Part of a small language model's weights: learned positions, tied embeddings.
Each number is 128 + 24 x the weight over the matrix's rms, rounded and kept within 0 to 255. Layers, rows and columns count from 0.

# layer 2 attention output (transposed), 768x768, rms 0.0284, rows 52-61,148-157,244-252,339-348, columns 0-63
[[138 148  81 106 116 104 171  93 130 139 125 107 120 142 163 138 117 123 152 120 119 124 135 132 133  98  77 138 123  90 141 174 171 131 139  88 134 144 125 137 126 136 148 145 113 198 139 119 131 101 143 129 141 150 124 114 120 104 149 128 158 102 144 157]
 [118 133 157 108 128 145 144 130 136 121 119 117 117 116 157 143 130 105 125 141 159  36 136 109 129 124 143 143 133 143 132 154 153 156 140 176  98  47 116 109 132 168 155 179 143  92  91  81 122 133  76 113 127 170 147 125 165 151  89 143 119 124 150  58]
 [146 144  60 160 116 124 125  95 111 150 117 105 102 117 168 161 147 123 121 106 158 192 156 104 117 113 129 130 110 132 120 165 158 142 132  89 164 191 112 133  91 123 106 141 126 161 145 126 130 128 134 124 142 149 103 106 142 117 127 130 113 149 111 160]
 [132 142  99  96 161 141 151 141 134 111 130 138 110 130  69  98 108 150 113 133 123 153 150 105 139 103 115 131 162 122 129 126 136 176 129 107 133 160 132 132 118 121 161 110 121 164 122 127 117 170 202 164 118 127 140 122 132 133 144 128  87 137 149 121]
 [103  96 202 153 128  89 103 178 144 100 106 150 134 121  95 136 137  96  89  96 140  63 148 154 136 137  98 118 119 119  96  76 128 116 145 147 108  57 135 130 167 131  95 127 105  94 129 110 108 129  61 117 144 106 127 142 110  93 138 103 114  99  77  65]
 [130 130 113 159 125 163 133 140 142 133 121 128 128 105  70 112 121 194 138 134 116 129 135 152 113 120  68 119 173 157 137 117 108 124 130 137  95 115 132 117 138 165 138 129 101 107 135 108 144 148 191 163 115 137 102 118 127 141 132 135 105 101 158 138]
 [157 125 227 138 136  95 105 170 119 125  70  94 127 144 105 166 130  96 104 121 115  80 131 117 121 138 122 115 143 116 134  96  91 123 123 146 113 116 142 148 152 116 134 145 136  55 128 119 133 111  93  96 101  80 147 141  93 122 136 129 107 140 136  88]
 [120 118  77 110 104 126 135 130 122 140 142 158 124 114 153 149 138 115 111 135 124 180 132 117  92 117 139 157 119 130 121 148 132 141 111  92 136 156 142 137 109 118  90 153 142 172 148 117 103 129 152 132 152 143 152 130 123 131 131 120 161 124 152 155]
 [164 152 200 112  99 102 133 129 129 124  92 124 136 114 113 140 168 131  96 123 136  64 110  92 130 149 113 161 132 131 128  76 108 135  96 162 136  81 126 138 134 141 134 150 135  80 121 102 149 151  99 159 127 144 134 136 157 118 117 128 147 148 104  73]
 [123 111 177 127 139 162 100 125 142 118 113 153 101 137 186  87 145  99 116 136 116  89 129 105 117 167 130 136 128 148 135 124 146 122 138 142 129  88  95 119 145 130 111 160 145 160 115 114 137 129  60 116 115 126 152 148 113 116 138 131 180 125 123 137]
 [137 145 103 121 126 116 158  97 141 125 107 150 157 139 154 159 134 126 135 148 115 189 146 117 151 120 126 130 107 109 153 160 167 101 128 101 121 148 142 118  56 147 139 119 139 190 101 107 166 117 132 154 127 132 113 131 133 149 112  84 119 157 141 153]
 [127 101 154 131 131 168 169 161 143 119 164 112 156  96 122 150 128  96 124 106 125  19 144 147 133 122 131 105 156 151 121 154 163 172 122 193  95  86 118 122 128 160 156 153 120 126 148 125 137 104 103 141 132 168 136 163 150  94 152 162 108 135 167  82]
 [130 131  53 150 129 124 133  74 102 151 137 117 144 122 156 106 119 140 119 101 149 181 165 132 120 148 116 138 151 164 133 206 116 115 140  49 164 186 132 155 101 150  91 122 143 212 109 138 139 107 153  97 156 153 128  99 133 144 112 155 133 151 133 161]
 [113 118  64 126  96 138 133 130 121 127 151 132 119  94  85 129 120 150 129 166 149 156 100 107 147 142 127 131 135 134 139 121 128 119 139 114 116 183 142 123 140 130  99 103 136 133 125 168 108 114 166 135 132 151 109 133 159 123 101 124 101 154 141 152]
 [118 147 239 158 152  91 118 138 118 145 112 123 148 120 105 119 147 111 104 115  96  75 135 127 156 125 102 126 134 122 112  85  98 123 112 197 139  55 115 129 180 140 146 151 141  78 138 107 132 109  73 129  95 115 116 113 102  94 114 130 135 128 102  82]
 [165 170 114 149 113 156 103 139 145 144 123 120 147 107  77 124 120 167 128 137 125 140 113 139 119 126  71 131 132 126 153 101 111 131 138 125 130 127 156 127 144 109 169 113 112 135 116 171 139 135 138 102 125 126 129 126 128 140 115 126 105 125 141 132]
 [131 105 241 144 137 118 130 166 104 116 109 115  96 105 144 115 140 109 164 115 108  76 134 126 130 137 104 124 128  94 122  90 139 122 161 154 123  51 129 125 199 102 139 122 105  25 125 121 123 123  91 120 141 105 142  96  92  99 154 116 133 108 132 129]
 [108  90  55 156 122 142 123 132 124 125 107 149 118 124 181 156 127 120 133 130 120 232 130  93 137 129 109 153 130 143 139 184 151 118 161 106 156 165 143 145  92 128 125 141 106 154 128  89 129 126 123 100 140  89 126 139  95 119 137 120 121 170 136 178]
 [113 105 224 131 116 106 139 152 119 126  97 127 105 155 134 142 145 105 129 113  95  72 143 132 125 143 115 132 117 112 111 105 149 109 154 150 122 101 101 145 142 135 138 125 143  61  94 120 139 127 122 149 105 111 103 104 129  89 104 131 133 147 131  96]
 [110 134 136 102 145 124 105 134 143 120 123 134 120 129 183 121 121  97 107 126 123 111 122 142  98 112 114  92 133 118 139 151 130 110 153 143 140 116 114 126 141 129 108 110 135 170 147 148 144 100  95 131 115 163 123 151  97 132  94 145 199 155 106  92]
 [129 113  98 112 107 123 145  88 141 128 137 124 111  93 166 113 140 117 122 121 127 143 131 160 111 126 116 133 125 118 154 157 140 105 139  69 125 142  97 150 100 137 129 124 154 164 144 140 158 139 148 160 103 153 130 107 123 102 120 118 142 148 107 134]
 [109 111 189 122 161 145 109 155 139 134 147 149 133 151 118 139 107 140 128 135 147  57 143 120 105 110 118 134 176 133 156 115 158 126 133 166 140  81 130 134 106 177 164 169 152 149 102 103 102 139 126 121 112 157 105 130 150 120 137 101 123 101 125  77]
 [134 143  34 101 110 137 155 103 154 105 135 123 146 134 195 156 155 147 134  96 119 194 142 115 111 126 107 108 172 104 131 179 130 135 151  87 154 145 142 124  82 139 117 127 167 193 160 132 121 125 144  96 104 144 126 144 119 159 121 165 145 151 118 148]
 [126 120  47 133 132 171 128 146 137 105 192 119 134 148  69 112 110 136 156 138 156 142 121 125 142 150  75 141 151 141 115  82  92 155 125  90  97 204 139 145 136 108 141 140 128 126 140 149 110 114 168 120  95 102 105 143 138 126 135 147 113  93 128 132]
 [120 141 185 170 109 113 102 183 142 141  90 160 128 121 137 116 160 118 143 101 102  64 129 114  89 138 144 138 139 121 120 104 152 138 102 156 158  55 127 123 148 122 102 143 140  89 113 123 130 128  93 134 140  87 164 104 124 145 109 125 108 106 123 107]
 [165 125 112 120 123 151 140  93 186 144 143 127 159 131  99 117  91 151 137 126 118  89 169 161 136 138 122 112 138 120 111 115 112 136 108 153 140 118 147 133 148 146 157  90 110 157 135 126 146 135 138 145  68 155 128  89 141 116 126 181 102 143 142 109]
 [122 135 223 128 126 126 134 141  96 143  57 127 126 151 109 160 143 127 113 105  65  96 124 102 134 132 150 142 107 157 170 130 123 111 129 143 144  92 145 139 173 109  87 137 149  60 156  98 158 129  79 140 135 102 106 127  97 120 148 129 109 146 139  94]
 [142 126  65 155 152 135 124  67 125 139 109 140 119 114 171 119 128 134 121 112 142 190 137 120 152 107 119 159 133 117 102 127 139 150 149  87 145 179 132 141 126 137  98 164 133 165 131 108 153 155 180 137 124 124 107 139 136 129 137 162 123 154 137 142]
 [129 137 200 139 112 113 135 154 136 155  81 153 112 121 100 179 134  92 114 114 122  79  96 142 111 123 106 148 129 131 160 110 144 111 149 136 129  66 129 144 120 139 143 169 142  72 144 140 159 117  96 130 157 125 112 132 135 140 117  93 125 129 135  99]
 [143 143 117 148 101 111 110 111 131 118 100 128 137 141 123 130 156 138 126 148 146 181 162 128 122 117 131 139 106 151 123 101 110  97 122 145 139 134 126 124 132 140 129  96 128 105 106 131 143 117 157 100 150 121 134 152 109 106 112 131 154 163 136 171]
 [113 120  78 133 154 139 161  87 145 135 144 124 144 113 170 153 115 121 131 129 136 185 111 115 164 129 103 136 141 106 122 144 147 129 146  87 149 173 134 142  84 165 149 138 154 183 139 147 120 135 135 149 142 130 125 129 106 125 140 135 120 130 128 131]
 [ 93 117 148 122 117 108 142 130 156 126 125 114 156 115 114 124 115 159 148 150 157  46 109 111  99 121 153 125 147 151 125 131 165 176 147 165 104  61 131 124 100 156 153 184  90 120 123 114 116 109 108 136 117 151  88 107 163  93 152 118 114 138 114  44]
 [118 118  60 143 120 102 130  91 110 136 107 158 163 133 183 107 126 107 137  99 145 167 140 112  95 132 142 114 175 140 115 167 126 137 132 112 107 155 129 166 115 153 113 141 133 212 115 112 152 122 140 135 149 152 147 128 117 160 111 149 144 141 138 167]
 [156 114  40 135 137 146 139 131 144 104 172 115 145 140  90 127 111 120 127 135 154 143 145 118 149 128  93 106 105 112 147 104 123 142 124 152  97 182 114 130 113 154 150 103  96 109 138 156  89 119 183 132  94 143 119 130 159  89 149 140 105 114 147 111]
 [131 159 218 129 117 106 142 146 110 147  98 168 149 104 135  98 126 108 142 140  94  47 152 122 134 133 123 136 119 136 122 108 155 137 112 153 146  85 125 148 158  83 120 165 136  92 150 123 135 159  75  96 118 135 130 135 117 150 107 109 114 124 121 105]
 [131 142 117 134  95 122 157 108 153 134 144 123 120 123  72 120 116 164 169 133 162 113 146  96 128 117 102 158 143 108 137 105 125 150 109 135 131 142 134 153 135 134 173 106 124 121 107 116 121 138 186 124  97 185 100 127 122 130 128 159 114 117 157  91]
 [145 133 215 124 116 107 111 136 113  92  85 129 116 132 136 126 114  97 144 153  90  97 143 119 131 149 119 152  87 108 119  77 115  80 149 146 116  65 154 121 131  90  96 136 162  23 161 131 122 149  74 124 142  99 135 129 124 122 153 129 107 153 127 112]
 [122 114  87 130 122 107 106  99 135 135 101 140 112 141 167 134 132 121 136 106 108 185 137 148 128 127 138 124  90 140 124 177 153 132 110  76 145 169 147 144 113  97  96 128 130 196  99 112 134 117 142 101 133 108 145 132 140 155 142 138 120 136 114 195]
 [160 110 183 156 131 109 119 118 117 163  84 104 145 140 148 141 138 120 121 148  87  57 106 133 129 113 125 139 159 152 110 118 149 113 119 164 106  73 150 158 112 114 149 148 103  62 135 122 136 117 112 107 158 120 116 119 102 118 155 138 125 137 123  62]]
# layer 2 attention value, 192x768, rms 0.0241, rows 52-61, columns 0-63
[[ 99 124 159 130 127 118 105 115 122 131 104 135 176 135 145 146 140 125 124 115  73 139 149  75 138 108 109 147 200 178 149 126 166 127 135  86 133 126 119 134 161 118 107 138 128 113 132 122 168 136 130 132 139 115 122 117 101 111 121 136  98 106 100 182]
 [163 121 150 138 129 131 130 132 133 110 140 125  89 147 158 123 110 141 113 151  73 153 136 164 137 136 144 131 133 135 134  85 168 138 125 105 125 131 120 137 104 122 135 121 150 192 120 141 146 141 111 132 142 117 128 105   0 166 141 145 135 127  91 126]
 [147 131 120 120 134 129 110 130 131 121 136 131 170 103 120  98 124 138 120 123 172 125 130 150 117  98 141 184 160  94 114 120 125 126 125  89 151 116 120 132 134 157 139 117 116 113 112 157 155 130 163 131 187 107 114 145 134 120 132 135 140 168 145 143]
 [ 88 129 117 117 139 135 129 125 121 178  99 129 183 127 130 111 139 127 129 117 170 143 139  89 116 125 185 112 144 130 136 162  89 122 118 142 112 115 115 130  95 130 100  70 147  90 118 139 157 115 179 118 194 136  98 126 117 116 119 146 114 116 173 146]
 [191 167 121 128 120 142  92 143 119  73 161 124  77 134 128 141 104 172 145 136  78 114 103 125 122 169 129  92  90 136 155 127 104 146 156 106 124  87 119 137 135 185 132 189 154 126 107 177 116 139  57 143 151 131 129 128 174 184 137 128 134 143 175  99]
 [125 129 115 130 125 129 129 142 130 171 114 143 177 114 166 162 136 131 122 126 150 135 117 112 125  93 119 204 127  84 142 145 125 140 132 151 145 124 121 140 148 141 143 118 136  92 146 117 115 125 150 143 220 119 135 140 114 132 121 114 144 141  85 127]
 [134 115 124 132 117 115 141 150 143 106 158 128 134 125 150 105 127 121 124 123 147 113 123 188 128 129 100 116 119  66 123 158 137 130 117 157 133 116 132 118 139 154 122 161 109 165 118 161 110 148 138 118 150 135 133 112 232 154 128 111 120 161 151 100]
 [149 138 151 119 125 112 130 100 137  93 144 142 134 111  97 118 104 157 130 117 150 123 116 157 144 120 184 103 150  97 141 114 174 137 142 104 139 193 141 131 106 123 158  47 133 146 142 105 123 141 162 137 133 139 113 132 134 125 115 112 118 164 114 158]
 [135 147 141 131 154 125 137 183 125  94 143 123 148 110 137 118 121 155 124 130 109 113 150 112 136 106 154 129 160 118 128 161 142 137 126 124 129  65 130 122 139 140 103 180 111 107 128 192 114 134  79 115 150 119 157 136  75 153 109 137 131  72 145 125]
 [159 133 153 137 118 126 115 105 128  54 160 135 120 133  96 134 118 119 150 136  97 109 147 156 137 120 107 129 198 156 129 111 143 149 117 117 136 161 149 140 118 124 113 127 107  98 138 143  99 105 126 160 134 131 120 122 108 165 152 122 114 148 104 150]]